From a checkpoint of a small transformer trained on Wikipedia: MLP 1344 SwiGLU, 769M tokens.
Each number is 128 + 24 x the weight over its row's rms, rounded and kept within 0 to 255. Layers, rows and columns count from 0. Numbers have three digits each. The size before them is the row's rms in percent of the matrix's.

# layer 4 MLP down (transposed), 1344x512, rms 0.0164, rows 1266-1337, columns 256-319
102:116108087123102131139109148122079144109104124147131138108130096113125138108125125116135115117112109093128116129112122112084117117125156140079163131101130131137121152137150102108136107062125138
097:133117113181147117190155147156146132138111169135115134161133132092167149117106157124156141094143133096172091160152133157158149139147124096096098150102102152120164175123118130141135136127088112
097:090152125119118130125075139114111129100133133124096145107121156130130122147122136060129145115168106132081102158097120111158082114154086138069103140108126154164128142120114124141110118117106105
093:145168098125079104108126100158119073065107191134145134123099143145089120117155184129092104139149144136098121107105129112133153142136160131146119150144136133138137124123126165123119110188122146
095:164121099121123127131103118124136128107121119099122123105132130128139121115141121133136122138131129052149131125141151124156122167132101118135153169160136104127093140127129067086116135161155096
104:133124128090102126124160102124127145090120136137150140092128124109142165129141167130173158126133096133115082119137159131196171104084113150127154107139120139169144158138130171144139134160165192
103:169130121093140119115097180131110147139104116129054172091169140111138151163104114134129102112158125149177080120092121114143122177136148106116164105122107109159159100149115112175160152091166106
085:146158138103175150075133142101101151105148135126128144141201115133144152121124170127167134119098133109144105126109113175167127156146146129118154144126140118130138105147130128107109138136105120
095:130167109131140106116118131136138196116076147112129101111144148144108110165154134109135130114113096126142110140124086106118173132110101123085102115123111138101150168112159128117127118153149116
095:128137153139121131143118122153131128122147153123131100121160134184129133168149118104122114125101149134115134158131146128110117134152128141092138152106124137152097123117173122129142137170153119
104:123142132138147163118134157124140088157089131086178152187119116172135150143135158144118083125134151148116126175090135118123093136095129144086099133133105082136090135141176098150160139135120132
102:110191181123125144139118108107087156125152139158150158107143129138087120151142188099116159151169126144153158189114132125146181114161117134167131123092127132109154107137114140150143138083125099
097:094182119145136133115166140177123128134082130105139095121146142099108117124109105128142095165109158123129150152132138116123152119116144163106128122081157108150146121153140117106081145127141086
101:125130131125163126175093159170161131109124125094169147120136124105078122143118100140078142124127100157156130105116130128100181158182130104138093113099141137121090094118148112084118138129102128
101:146125122126113131102119093152145128136134176112128155171130118159140158137146146085121164138135172129123081092174130099120117134120103078144114085127177165147144137113127147128136107102114110
104:180092171120098115127158137101133085110143112072146158118134155115118051125118090115146141180126105153136117128151146118128114097138123124117117117176156102108107119119119156131131125137168134
105:137128150176149103115154116135143111142116165107144125132149132173135115129160077133125130138091132172124122105140105136122120142089109149097114148113100103100122096115140116151155121162121119
092:123145134100154149059127129148203128120121159088113155164137179121161084131149134180117126108134121136107132142110095093130141116121090124151149125162119125177161139134153100123171126184111145
096:119107144141090066093144109160074130101147143097119133157150147151157183145129127136119175154137112136135126151126157129120127133121104099153124102104123072146142108157124148126110143092115097
102:091134153117130127159110111146131149121111125115134100094112074156139171118113134135101114171156117145180173120127142121127126128128127125109152119180120137147178133106111114157113142101127151
102:106142155141132126140184138141112147121096172119105127127110161147140124142095150118131156110107141062121119116156158103120132110150120124168145101121093150145140141115095131150156157158145162
097:120164113103116097124152118136154121131126082163162159112077159106107111151134104124125125114154148151114107155110120073113150155167135144103117132123134133097117128160088123145133148118119141
096:109120093120131100160141142097144141122101114149194128072106143111117094079142170074172100132143122089156135129103175134121130110178113131118151142106100133130144133160136078112145117144105142
119:150130124178126141096113123121121119123158153160123155134144090109107137111135086088132117077141080124079106118136129121133105121135127128167103127140117133159144124136124139101133155113157119
100:178108134129147149134126135150119157139136147163192185122141131110126137135092105073173137165130132130154138122121143103153129131108111152132130109136134127130147164152081154094115162110102121
094:119173147102126171114135121141139150126139130081152130167128126145098094123110175135151136116115125106134108125108139123178154120119127151133143145152130164135112131121136066110147134162127091
106:096129139151095145119124124129136134109101102147165148179087107116135091174124122149129111120146067129096150108125132095167138152115167117107132088087144101166147145116136128129139114133153134
101:124118120131099110144132083122109121162096174143111104128104092078157107177173110081132093155124141090121123144129129142130165133064142117065117135103104089096134120123137154091147151122130176
099:127113081129118148135148079115128139125103089134139138093088109144193148127145101168136146147145144129068122152119158093078124124152105134178137149134122144120109116146146133139150104128162137
103:115144151114124119165128115099112106118092149185133180180166144137162134133088142152118128143128110144112131139157154097103136129123157127108145156148127122141142155141121092096116130114137155
096:115073132128110150128108137113141149151119153149155099134128102135141142178092082164110109124075119140145109148122146139124095107124116110115104146131150148150152109114126132122124113156115164
099:157137130092129149098125130169139107104091125125137152129073101157092186142170164139138154143130137127093081156087140106092134123128139110142091150104126127160104131167106163144151112181175142
101:115104133126113147170094158129160150108121090138127166142076170135122129135101137174127119086094147114081127141157135132105163123148131152112125153114105104206125121135138095157108100163127130
104:137164125119113134117130116123097156143128086155070169129162167100153136181138154139106142142157147143116149097123144154165106115121094158127106081124124132167161147101112151171134158159158100
098:145110097120113121133074146159132111128140185123126098116095124167100115105087179134118146161126103146137122060137076103177118131139137142138140153152132110103121117117155090120121164119119199
095:129150127124146172132117156131172099163126096095156142148044156120130120121121083123133136147118158154133138145130134114116106136112100124127136102093171124086111137147099139123159135117128108
102:124120125111097169122135096142163128115118095127163145132098123145119120108132137125157112121121172131121160133100135117112113129132131176126106116139131153145097132124138154098144156164109129
100:102093112134098139135172126123135132075129132123105116094139082127097113136106114085116145115138111109109083102157129120112125115172121106135093120117154115128156119132103115137180120156110135
097:135105147145117115143108151060116123151159134161147127143127133113114160113168118094085141103089118058121148123130134141142139123116124145161102132117121112089133114122100172169140149087136107
104:151151144118123121150124091110085140110126126128037143141141157149113127114134192161162111123093205138173128095114091121138099097159141134102128066132140135117107126161148102130123154091110109
104:089122136143137122146138088114098166181130105135126076148159135099108099123109102127157119117099139145165096043151155130181099169141145112088090190100116161093157130109145144116121126112157110
099:166116104157069137141127113106119102111118107139179134159131121093145168138138120113168118130131148093109162114121114125124134141129102103140134122138127108111158135089089094155152136170114136
104:124100113122113139127121118104095115142119141096082111114109158142174131112111180091176157192111133148130149111136116113138141145120094116141156134129131107134102122124127108149102111108156126
093:163173137158104139149115149147099168079150119151143125141124103117125208110148110116156124152138143156125135114118112081141119138132164123087131105116133144131109138132121127146120123139098128
096:096137103094125120140164122120113108133151158152178141153138086103128116125149138121106129149146132095107111156126141157097104090137105154143137108142133114133102129135130138142128146124144150
089:108088127092110139136138173135139101124178131139174149134110099118175130125165126129120164169117104174125141117111098140107129114140082111094164155133172146087128080121121137118122138123127095
105:141140146101092067128185127104159104163111159155149108129115115130111128136162160164128118115157170143105118135140151122128125106128131168120156116169085092092097100123117107112152172075144144
098:157142141167173121121136129135124106154114138117102075132114150128134140127120163099154101123134134137183128161086188108111133159142134144146154116154142101165137149106167109143131130148132140
099:095124117108134118112181110086106114113112122090105125105076108165124122147137117148178154145143108109142137154135103118126126094120097145118141123097143101133138095109093142118149110128158139
107:116114108151134170119141139119138108155130123117133146124110135123132132088139165130136130119112094159138139146158147124121157124105102119183094121149137101114145136203139126131187098139156094
103:152083127115163129151138106104101116180101152148119138112122108118150147145126095118112114138113145101121113160107099130126172087139125149150171162101141122133137116120132156102169092089123109
101:106123155136139118100137104115120145142150133185132131118107182143103131111079111116115103115117076127181112140121106144133122158192095139163136143141127111118117147136094115100090127095090165
091:101105175093135150137134151179125152136129112118084107094121102132131167115129149187112157115153110141119129141131135199163112141079094163050119121146110092089146124094147101122123125101108136
104:132137122189139143123078112105142158137158120131101145082150122121151108157105136108151137091132145121123117098156124141138148090157139088084134167078126125169114125119144121109146157135119122
095:143114125114106128112166141107057134129137143130135144129137137150132128113134192073148139084138112098151124124106056123113108114110127108132090182128103099086099162130130131125133093147125128
094:082116134120144123113118119115144140124119099124097079118136116125125152117144123155123118182082108140127112124147118123113120171144097108174190117139095129132101143072136181148152139150138071
096:142119129108160106145139127142130141136127160156099173083114168116139136176147090123150102123120124140126148157124125130136116153167118141108151175169116109187165171111134117104126141147123132
106:155126145143093155143128158174150135138129127090118104081112141167162095129095127108121145146141125122095108094125147151104159105131114120127113096126126162134190145131129083137142111120095115
093:110135126121106113144121137132128147119113165114126105166141180115111122146140191137167092096150128174137100112160182077133133120100141150086143144126100104144132135110105123142142147116125151
097:118123131108116080100099154110121106146087162123127185091091129157082138166139154117151142137154113117121126118087159122135138136107117137139081159117114105127093109093130112185148086152144140
102:101088129153108141147108140117107171117145080139159045117143131119156115123141130084158136163106127167183144136139175132202092118094133104163148135132141135140088113106149123117130157120110103
108:125150179108141112099136115181133149131144104115166144109123139123141158138105131138080155159126126097148109129159148123073180082155159142161157125147131135118125100147085128127149150120153134
101:112117109128148155119120118173117104128135181108106120165170097136111155124130143144135119201134139170110117131123136137093092102127153124131121123103128080120089144101127108149139094137159117
098:109112092143128155153146128087090126117121097161126113162175083123150158100124113126128130111167111136157155139120117144164174145158145119147122084108162090119121093115097121110123158128133165
104:087099130122145120185109124136144117070161120166103129111114141152123126099144083099122159121111112179143155124115157160172147084100128122112099122134129131103146112156122117091121095174113076
094:145117122141103097130162109133103116153119095152124113094131125089142136123147086169094111132150128153112098135143180119091133149125189113150126142119153167112106159138143157165146142151103113
102:128096111133160194156158140128098094136135104108132149081101174154094105102123119156103122118069179096112102156130124114091134127139101128163141188156144129144120134108116136138156194160167173
097:151111179132129133130160127139163141141123100137125127141151070111154137140130074088130139128133156129137109139113159125141160132106111142183114116108109159140128128163163122113114161128121099
098:097150123121106144144167098126121168116162127148072145151136101136120121133101114125116171132142122139123148121134149135156143121138101135166152104129120129079081134124183136114142119150163145
103:138100137133120122119113112167151125159115144132128115105131132151137112181106144159161124093180105113154126129137187154151152098113135139129127118085095123137142126146130101193142114145126103
097:124142095144144122135150099148132131133144093152109097154118120094123148121179142113160143157107132188131127125112173054123117146147152111124122113106077117117141101150163127177161167156129140
095:109168097127143164110085141101129106146120093126112140127171137116140134138127133116121142156141112112097123103125079153151097129094123140085131142137112113145128145145098158114139120137149137
# layer 4 MLP gate, 1344x512, rms 0.0182, rows 1267-1337, columns 256-319
098:157094124140184119149105159149121146119185111141117153102121110135113175144143131140121123115132110154077115115182129116121124111148145107147119125098117117156137137129129160144112106144087137
095:113132137106127123111062123125129138123133134121136167108113153113089135190117149092124119144126126140109124140083081125128116135124072141087127156139125154125092086103131125165124148097119120
100:077086134163178146188118146095169126152122089124134117158152127128130134104092100144172124146113103091161125131175121127139124096151105130116132102109132171160137129145116086169126130071157098
093:144147153103101111145143103094139115162100131137109120169154157096118120115133109104080121137122112145109112115146135104118115126168144118108144074135156158110118130136124173160142119098102122
099:121125120176148116134090099131124119099164132114112132144137130128119122120120124175132119164097128126098154115109088110073102163118121107137146160133138122095121136127119139169142096125140118
100:114147138158123130129136102123157101056112124157147086104131104132118128123137140126171093127141133122176148110147124131155151149146106164212163133153137153123132105110101166099147100122077105
098:155142139122165151093128125111114150117135156146118140129187107102151129105148168110167135093093129116164104103122137134142121105173143128111135155138111106136158119142130110128076135136105128
096:130152136120136122154099117134139162089153097076149150092186068125130152176089129148119143131154112145143158144117125140172146104146132134125106155113125162144177111147129132115130111123167119
094:115121108119111144146123105101163113139133099102121134112130111110128130106123080131131071132131134101143124130133137102136117117136123139143117111170138096129125146142181133102134102061115071
100:149148177171089118108133170101115105157124163131101127157134130142126146151148118146119133151134173117126182175099107172122108140114094098139101126153127154084120094119145117138144161107063097
100:107104125110103150130123153099152090118143179136118153128150166119130145124131143117112170116125145098150151143124152101155065103157107171133125101135122137175110121110099139160123148103138136
095:093169086145164132132161155123091095134098139123147122132165126117118111138142098143112089149080152158118113125147137137153121104129138132117142151111124177128124099103132126140085148132122109
101:140129095103105131130141137103072098134134150153125110122122103173112154161167155105140127143160123150155183106094133113134137118087155119141116120140163158109125138172110117189154159156125147
100:158075151090144079140176062115113109136154159138146115126116137148157154101137137156115157121109146094108123128161154173123118117080170153093108127121135118139152149107146081125118150154111151
103:101105116137114143115109147130086140172133161108126128120146145137114140157134104132117133096137124127100142145107136081129106166161120149164131153095147143159092136136104142132130139133093159
102:156107122131138117122109134072086138144138130137118116138150105186155162147149125134176139101086131117122152113127114131146135132133121138121114096147128143114146139109145121142124115133102153
094:120125170153116149145069187118102133158148155137128116163154068144141104124105121140125129077117121108157115138117161116126125129136116146089106138127119098161129110167116128145090177115093170
091:125105156165135098137113110182083139116159132101153127146135156129147192154143128145138150136142102126125104119143159160144099120129126122151130127093143075149158053134102157088130141112126101
105:111125134098198121138115161104098108182139137066103143127121076103149082127148134148124118130134101099147178122094134123137135117111153144156129180121108071156109127144075117103126142094121104
095:136156167151121134109130132133135154146137127124109133128152144140166108119106084121130137158129138091150119137155130076121146105109128124170151105138130130128120159135103151129145158124147190
107:141129104142156158145137135114134139129130099136119094140178134133116099134101138134140121175146117094138113101099151130160139097132206083126153123154112119178137103134196141098073135127119149
099:182135146105160114145116123134136107104090163119079174099109105139128124122104154096113154134164136111153133109091138104139120122136110129086128087132124134121124148128149159142115115151122098
119:102121109060141104152156142108127102132121098126119113129151179120117128118132158137161126190099114158150113140072093148113148118111111114093137116083113140118128128108111127164115119175103130
098:136122104145114108125132125141088127129147093138137147066132092164101175125108114118131113121117100144133127143169152098125067117145145152120118124132138108131141137092154106144096172108153088
102:104157187127094181100133101120144181138161103089144147150123093196156112109119146118100121126114136114146137129104138119165162109134154178133111149150133102122117129142126099128118143086165181
099:112148099112143113120153101117109098078102093112137144101135120111087144099138120205161127103111118138130152128117104120079119105166138124123105125098175105132099112125148112118097117176120151
104:136162137154150135143115129150125141131147145110168119106153132138169139119113150165136159090124142134117108160099144132079163165099161096117142127109164120138108151104144106110073145106131133
099:106117178114143128139117140106092157168143122130133183129143117077139109146163118112100120113139139098106110101133150134127117106144125160114131131127121082170133147113135135167090112105121130
097:103160138165127111164164137098107153109139119122108122154160123129161121092100116149115150127126133128116156085132142117157103137146123094112119141122138118160142127125119130070111099122144125
099:166066164153125140148150137172148139121184130126160160134128105149156135100156130125113125123115138129152102173116134125126092149140136135145162167140145120122103134141121162126145146126111138
096:098128156112118140099099112123113119144123127130142120147175114180150186167150154158143178160098150103097091167133137103111138099115102132145171128141117125163083114114100124137135122117190157
098:140166089115134112137122140122113117093110167099133106086141100113112140100164112106125118127154126148149154120126119136120110108121126170106158095126150139136125117143153137103135149125054093
102:140101104132109113160106127115116122091141134099114151068112130128106112123132105163171154127129137156146129138119116076161072120171131183131143123162139125151120137113108165150138086123124126
093:108157165115114125133126081065145141135100101125126137133131155091164156147137110142153137099083116122126181118128160124072095127106141138119125124129143146115111144117154150090117092151132087
100:142083118118126122130125106092063163136129159160135153129255087135125129142118146119115126120130065102146121098121126134157105146171135116135138154159132123153131152113158126150114108137139153
108:104116161122150155070101116111106135062145108133154110146131117147131165135116148167106096172118139163109113107154110138122060145125157158153121143137129107140134155104140113129134146106137121
092:104123120128123137121140160098104122132132129122121137105161103146143156105183090098114123156137121070104131140127162128137146105143085123173113118149143167139070119124155188126116087102119131
100:108069124127123164143084125160106163142126102161119135132114107124142130070101165123150174119159137133103124154137133127131140171112105113114134174149113086153125154125114112115112145110139110
104:126140143137143121108144092143174092069132176107126170119142160155133141091066114122155157102159128113100156133127073109085121137164148102136146115138119127103162144106106066128110106120129108
109:113137139125151142114130119104101124124107092101138092112119119101107152130131144099182099096107081133153092115123127103157129134122147146150169128120175121128141167094152124149092138148148139
097:145106132129155142118128102142122125166131103134109141127150110055132142144161116145182135134121120104116132133138096115153105130098092116151120149122131121113124119107119107153104142142144144
105:121106137147162115101118164080141116102112155141111135172118119203145159100138124129129152099106126153134115143099077136092082138150175104132158157140108094137110146127112150130105117137119104
105:107092104121135136121148132129139086181118126142124153127142146119134079162109115170121127080116128154102106124137115155115147155129090121145131138110131153140140090100125126130117130126156091
101:090128110172108129141120112148131108131142128143149139115138111056155136122109161104140121139148102090136107137106113148122123141162092128161146095104137119152100131110127097119095122143131088
092:140146156118159074127170165127152133168167127113125071116118112135123136133126194147069112105141148130117134149117167134106136156079144109110169135161114093099136117129157164120104139150175119
109:160116123158122148097087146173107139140134115110117148113163124124144174122071122135170121110100101105148146131152072101129120147166123142139113110113137121172124114142142130151128145156123140
099:112116121130104100107110112092103184098122105128100106133143116155128130145167097153158132124127107134104151125164098128126141127122143137174087098144171108149163151118143155080128135169106147
102:112121080135128109134131101116097143092144142114100103119148141139113136097134122142125147112133114165127156095122131110157081121150128128153116148167127144129122125125146158139130105155077134
099:142111158102150104169128088167131128141140170134134086103133129097123142175122125156149143112123090139134119123134128119130120117156140106110119121122139168109157114126116096139123122147101110
113:103159113130087163101084164123151147119121092113142144133126127113092135114092160144145118140136105125114113144115135105155127131105127120105108098139136100175108120160120111147140141141140157
099:076128155116125125138120113110165142104098125137130122137146135152135139120146109087139113137159144131141130136164107160095101151146142127171164134174124119132143173153132180118123111100085112
108:113106178134129115102152126159131158193150121145112101094144094170114151131147124195113171069167130128082145126159157188139065125101115116074114129172077141090145117115152137152105125113138103
103:163113148139119154163145128134110112100159134132139116123121129070150172135099133110121139136106131128154133122139152151112114150126099133127107109139129124110115124083099113101115130111112149
098:094124127144130139118119136158145196134160089122150113100137132118109144120122112119111140152109120148132165133064109133155147091114095175126129119082137117092162085130113090108109126144176126
096:158116095122142106159133083148121130118153137124149115080144152129115099134095131101088110098141114151099108168080123139079109100162113117134102190096147123088155140122115104085115134114091127
095:078106113154119153144117088073157116118128138133145128110137136125140119145125112115135092153111107095164141137080104178114135133167102115141145139127131130126115116112079128147129112116135083
103:182125168144131117126114153149124129136179134167126124082158057151131147144094170133101158111148123125113122103105113109113073117124103144134163095127128152166090108124127074179074121091134146
091:117153113168138145148147111105120135124145120126106117132151127114089125098147098114147172121111108127137104136108163119153122088080126141112132117043160118105111153087131133135118140124088126
092:124135080117131097128083135089092095133111152119128142115082113131078133192140128121115117128163065113137118098121122142113136150130159118141111148132168091150141103064095125175139093136135137
100:174096182154152152112139110113110177152098143162111069123150088118162122112162127114145109107087152135182091109131127122152108115130143131136113106151138115128063151123166137147111139129152118
108:099106126175113131100132103097080147123153120112132149174134097118148105124143103143150136159120099157152144118131122107156068142118072127135102107110145117166092156096135158142112099119104147
102:163118151128138107113122112122094123109133205090137141087113174125127106155123157137132111121098113158136147070104105084117081154118101142122136138125152142128105126131136115141136147125163135
093:114093090134121132139145120105118155140117133177145139134150117139165186117153133116142113104136125125131127171100116116125087106112124123103139094080165118173128114093103090149136108152143148
096:092085123143135101173140091102135124115124160142125131124155144125063142154131116153140159153104112166148117081146138146112116113116159130138134093141096114141134135092119125105134124159122071
099:094141157136100142140081118128143143133202123127160150105148128142136113148142161115113119126107151101123131144140120111112114096142130145089138111149131102142135103140146090086125090141124140
102:110147160122120118103108120104103207137086085110136115131115087074142120131124105099132103127137155114145186101115177142179151076122090140136104123115114112141123105132165158121093145090115118
094:113122061095116127131159110100110082132109143113107106111130131148100126125104149146109140139119101170106123106154076139136122151168147135093158131118127139120167128138072168152114112160152136
101:120119122122103112139122121081151119154179134125121112163145114110125141090165195198140149122123133187125139113136124117126115125130111141134099086119127093160101121121173091137156146113080129
101:140120114119147131101115124158106120156142147147135142115161135130132159144082118134113143096118127157170104139129160083157132103105124161119134120130132122138153126134111063168109082140161097
094:090089131142105113119125125103159145126089118131119143099115132104150125148080133166102143115151100105110150142170055181141120160141083132122157148137147173162130116107135091096133094099152108
095:155087104097147123114098128133133139150127167134106101076128141113126136148137111131108118122135139150142155149104161093130099093103149143109128169119099092120132101121114116105127151118142086
# layer 4 MLP up, 1344x512, rms 0.0185, rows 1267-1337, columns 256-319
096:126107139062134158086119111117102123112102117095134090127161110143135113129170121096090113138118139112150150137094108124134136119095167122179112116140137111148099091124146106125113151145155152
101:124167157156092145121184109147099124084131097138129142133121118185149136139140119122157135155149132108101179119154190124111133127160162141164102103131139155122150107117131143121123152186139107
108:108151174151152158154147144114142121160095089092123116140114142152138129143078118168148122134106126070133117138142149129131100090137136119129124108074131129167095190132148140162122130111141140
094:143125168111139116098133087133108132144124122084127113125115119091145105100160135147092099124132126149142118102118152101180131163156152112113177171159137119121057128132142127110101129125122127
114:144161098146166121148112115158131161101138125105142158116088150149123135114092133165140149103109123118101098105110084148114147145122099149090155166141127091169136161133157149131129106150131151
103:145114147142115116097121103165120153126129102120129088085125113169134175099163125110108125123115103148104139111130132118152144111099152116126131153118132077139121149131154158089095095186111143
096:115111128155121086157132110143154097143127133142125123111037141122113100156150078091100130099142136145112136127146140106091124098115088163138099104127118136120108127109124126142114158133130127
091:123112109134129151146131080098129132174103145130111108155137145155131096117126101136154124148110126162136154107136203109115125137130170160135127121131144134139093141152094144095122127119123151
093:150134102114144115120120105138097173075107131141135148139135130099105114097122141163110108148121130110162087107146151215139141136094166115110114168131108143118155161143123115110102138133109179
106:108110075119161122138130128106095106107088130132146097148143122143118169119134143110116103137116131129110106143154114130120146169120183125135129106119137113142118133079095132135126132138178165
097:131088092161131129129143099153124174103129096134117095107096107107122108125113109129106125129134096111130095091113102116124133128126133131055156146139092105135119157130148126084143113120103135
095:130096081133127111103083129088167100094111139113152139109129143127096183131091158159170120136107121112127126157121095137113123167171129135177149137075124109153151107101100128132147136106149131
098:104151103141115141107118146087126098130124119169134128146139127122128097084112118119083090166134131085128150111163099117178137102146183157125113101131109147135168156112077108119118107115145127
097:105139129170146188132141161109137149120157097179132142137137152090118096112127119152115136132136135094117110158101110190114127133133152141111150156115125167109105101113131104150108141119142073
103:118095083099127140167110115167161121107152115149141149134109147105113198094106171152136080131101131165106141140148113157141129170129116141123134148145105148144134131112137133143140159095114126
113:103147166119119094111142105093114124144145131150099139145088134121161140140140120170147171139138117128129118077146136152085108138116121123137117121127125112105120107096148152142138091144131133
087:163126154142109162142143126134070149099122115119123127111157126101108132090069133119109101139154154111130138132122086135133141165123145141108132129127127139099110125123086173146132123073127091
097:125130105115102117104142173071168082099108121111112138107139122121090155120139116141139123114168118137133108099142076129117146157124106107167138118143121152149157085091127130156154165160103133
097:109145100152156131127147125113109110112134146137110122153149142137115127100172123143162143087108153151104107154118111137132127141115137121146095172112141133122055174123151139075141116135146111
104:084126110124104147171145064115128075110121145140133131140122101125079127174127143123160145108119114121115123135148111158106098159160146143139122116126154172155136104092123111164152136150158122
097:155083142134145186115097123131092139112120168112139102127174080160175148113141151130117165159082084115124158096111135170134117104105104068146160146157119138177144141085147122102097103152146142
093:144162134104134125119131135133104147135180119120102111156120123126144172162137084162058176154118146170114130130125098153115100147056124141141119123159125120157077121091166150131089122100149114
117:080106129114153123194143151123079098154118099138160121131117142152101124146136155138129133180116111109130121106099167125144153140125146100146129113129123132148116104118149135153137140160136139
093:114148128140079058104125151051127122111138143102137136123119157134076146127154119177118122118135115139118149088102122098113132115164153123152157141112175110106095116119169165156130121164109129
095:153088110131116047138108147128124121149106137155083136108125170115155141133142076117108107144129135137102144131126122130086105134124135098114126107094118100104170127124137168143116093107132154
107:073134168099111116132146139150105116151137174117121136127073121175158149138098114153166129136108135115109100094134154086122103140136127122133121133120132108138156168105106150128154122108170142
098:110115130116121139148141098155133116126138098119119125158111133159113125119159114146125113110068128111116155107100140137122078131156099128139144132168145147165133133140129096149127094137150113
096:181124120137113103115122173162153131116140095104129114094162138121087150138134160124112080145133104132155165140113095150126148140116143141156154118125110095117169090108092173104111133135107132
109:126126113115118137137114089124148098124111140165126165117123123134106158165162130096122113145136122125115109162161126135123147096131156124120163127136143144120137103128112115151157158137115133
092:148125164106137134149124121153138101101136124123116166122140095135143157093125161111138127139128136096171119105165097126137130128141175116147150117123100148107141187140112147134161106099122098
104:130132097126093114139122160140124078104113124097112128157103165114089093141156156164113099117131121133098128123137117148148100157176125108153111111116131169124135157122129165114157135188140111
100:139177142129184137092147084123103116131130136142116121103141080124133151146198114133109123193175125113167138145114140132114133140115156105118132137129129130134135115114130095095066134120053080
101:124109146088161157112122131164137145083128117084127140147102106131131114119134075141149113110119111100091150134155132152114131159130165135133136193182107137085076137114134152076072113134129107
096:121100131107145121146155114114129139148106118108129128160157153104142123147128136132146096117101108127138160106137189099138119116118159140112128121119122151107142150113167150112146143127095158
101:152117126117151145115116138116088191121137133097161128140161112133120053156100128131136159093139166116167137111071142127158122158147151168109144169211143103127116170139128151127144107095145150
099:156097149127152077128110118122123145124124136141112121101162144113092158092148119128119135148118121161129109115156166138158133145121116143151151150124102116091191124111120149142123086126150117
100:102140129091082143128213143110163158120143162135159119108136133138104170139103184139107153143132135142182093122069130129126144119174148158121113085125103131141144117133100131126152128108158119
094:128135069128163119126142110144131119142104106081105112110119141123159099149096139178128137149174151151116080145130134109119148147137146132133170118120125150166094150106108084045103120129106175
108:110111150141126158114080090155127149160149086115130182131148109136113111107100077133136165098177131120158124158118104136130132164108092099101111117143111116141116138095092126105146107085139100
106:139125098085151095117123151080128130175127136134097163184178108071136118110126096118131153108114113110121113144116138155182106112165091124151156151106098120141116145144138166104111114099110078
095:123142123137164113079121093116140143126128131182131120094134111116115103152146097112132178096145128093138107128150158141129140130124150130138166168102145118105155134157106183112082146140102081
105:130174144124161140114173129093106117133116132141129144090123136149150134119134117101181119173100151108162148112157179072150113127174183158119144145163137150143150133175091171084144136155134140
102:144086093113158123125123119119139103185093141127126128117146164140125116166095134102122163143122144149106098142168139174105139118130119125151109138116133136129115123156171088146137109105125129
095:139140125140148128110107133122110130127132114135139134136123177143162133112072122129116107123135126115139126113086130103129146142121146126119135147163110132125129141130109073102144147145115144
086:140129102138096104105100096155112114117149098106121123133118118122076128133108145150182086106103140115125096144146144152124133138168155107148093111134110116137119121126131085127172109100150169
102:093111099130100147140133137136116085123116127096111146148130136133128127130142123133131096161117085136111137080147133145098146128098143084138101138115142138141144099088107135161141131125148090
099:166142137143132124135120124116122121126100172141123138145153073156107130078117188136120081149094114122201095133136130110132124153140128110111191133083120089145132125117118124160178146111180134
097:139094144141121126132087135131155141122174137137128114117156140115140183152132162149127101112113159135112132117130126099082161172171145121127164147173147157139168152129106107128111165123119118
115:168144147101131112143166124163134128138129156110096122106087142110120108092154173112131130158127130179114141119130127111124143109132130120139111134149145128111168137154149133137175113181101139
102:149140103100133136104139113146160138098164102110115092116146115146115111131110142136177131107135112143139111108159122116116103119130122116108107092108139153105138117118111129157090164184131183
102:127134121100088123084166150144113145142127160119118135073101144163122164124125194128157160102135111155160147094143151126139110104146113150115096082136152163117135122127140092152162123108145146
103:168140112132140137114099118106092124141096126137130171151121153118151098165125097058135104131124121073154153144122133093153184123124153114167146157115142135161105119146142144114120139162136113
102:137123084176150146156150128144156107114051090133115093141123101113113123131133147109111125138122123101127172142100141135211111181075109128180094098160105138128116140116112109138133109093138138
091:129130103153126159145093120139137110122134102135120102107122121100087106147106046147132100147148167159132140128167182088161119162108134159107153091134132159143130093112108119124145133107133145
091:152137141122114146156124144150075097143155137127107183164111105113121112140109150109133129086170123114157120138121147120113097097126123145086104110164158095144118072171135066121135141145110163
094:109121151102062156115108138138157156137144111126135077157072144123120083159110147136143156144168167134088146123183090136165129106118131124119082091162128152134128117153123129149163183144164140
102:108172129140147162129146124112162114121115111157137135139164176117099132127152088149127104109145118091151149146141129159128138165116102141133154129150123115117124134136093170124134127110139124
089:098119130159126123103166094117128108140144107134123145128136132121140130110078078110124150109109097110122144148148083167122123084160182113151107108125127131130108122134146132113148132129144089
101:137081166156105127141125124141156145110151100153101125138163114130125144095138139128142158177128151149112130144128122099101095158154096109134132115122097145137115123153130145145142150121115104
095:177132140102106108109130084099111125164144139137141139116108113099130138163106073152141151085085142120116097109171127159090132123161110126096120124142142131127117077141150131143144151156110143
110:148111101146165124114127167109128134131147140129142141152146105102139117109101151141121153149153107193139076109148104104156088128124132142126102145137095133092098099167135147108094071146078129
099:164144120092103123117148153120116157107163074145132136069120151092112074105117143090150155080147115137135130124147126118154130139139123103095165128159126125160156112147114149152099134145099149
098:079150128137096142164099102124108096055117100140128110150167110099095133128106124140125152117137121141156131097177090169153152144215130073161101081158097149105116133085118183145143130115099114
102:129150135130114129148124167139101115118121045121149125108129116146154123132118110080134153139138126118100167189114125088176149126138092141101116131071141126120123110174128107115121115118101127
091:134121157128160173155116150111159146111145150071150155149146117128105089143118179090140146156112146123133136145127093119177099127136086119098119100121138123128161166133099123133127092107168137
096:119142160158088131089113121115165177116098119142124134169121093159127108092117130123171122138158149129129141138141118153147142142085123151118140091095160144117118140151150101132087098104106120
099:141123105116123143130105122101131105167129128122122149115104122103139125143101115091098151132117122176167093173141124161153152156149170145133130110121087118140168084151097160144106134129133132
095:171125143115148148132105135159153116119117105104124134078155125086175107143137154099186074190143131108133140137086137114096178105149125133108121165114139104116182125140080096114117104103102130
103:123115085120079149126140123135117121111108146137105139101118127133091180130133185131118154129156116163139059107092097128102131093173146105161115112146143135119134096127135165145174145178091132
100:074101123137160122138145081146137111116103075152128149163091141074136112141107144121096094142152127087143150151152075156134141174105112160128150162137128142162139128136157126116149132138122118
092:151061165157094117134165116174134165111113154134123116153102127154130140132135098158143119082101146125152140164126172113100147111144150121172136112120102140133128097116167115142111133116114136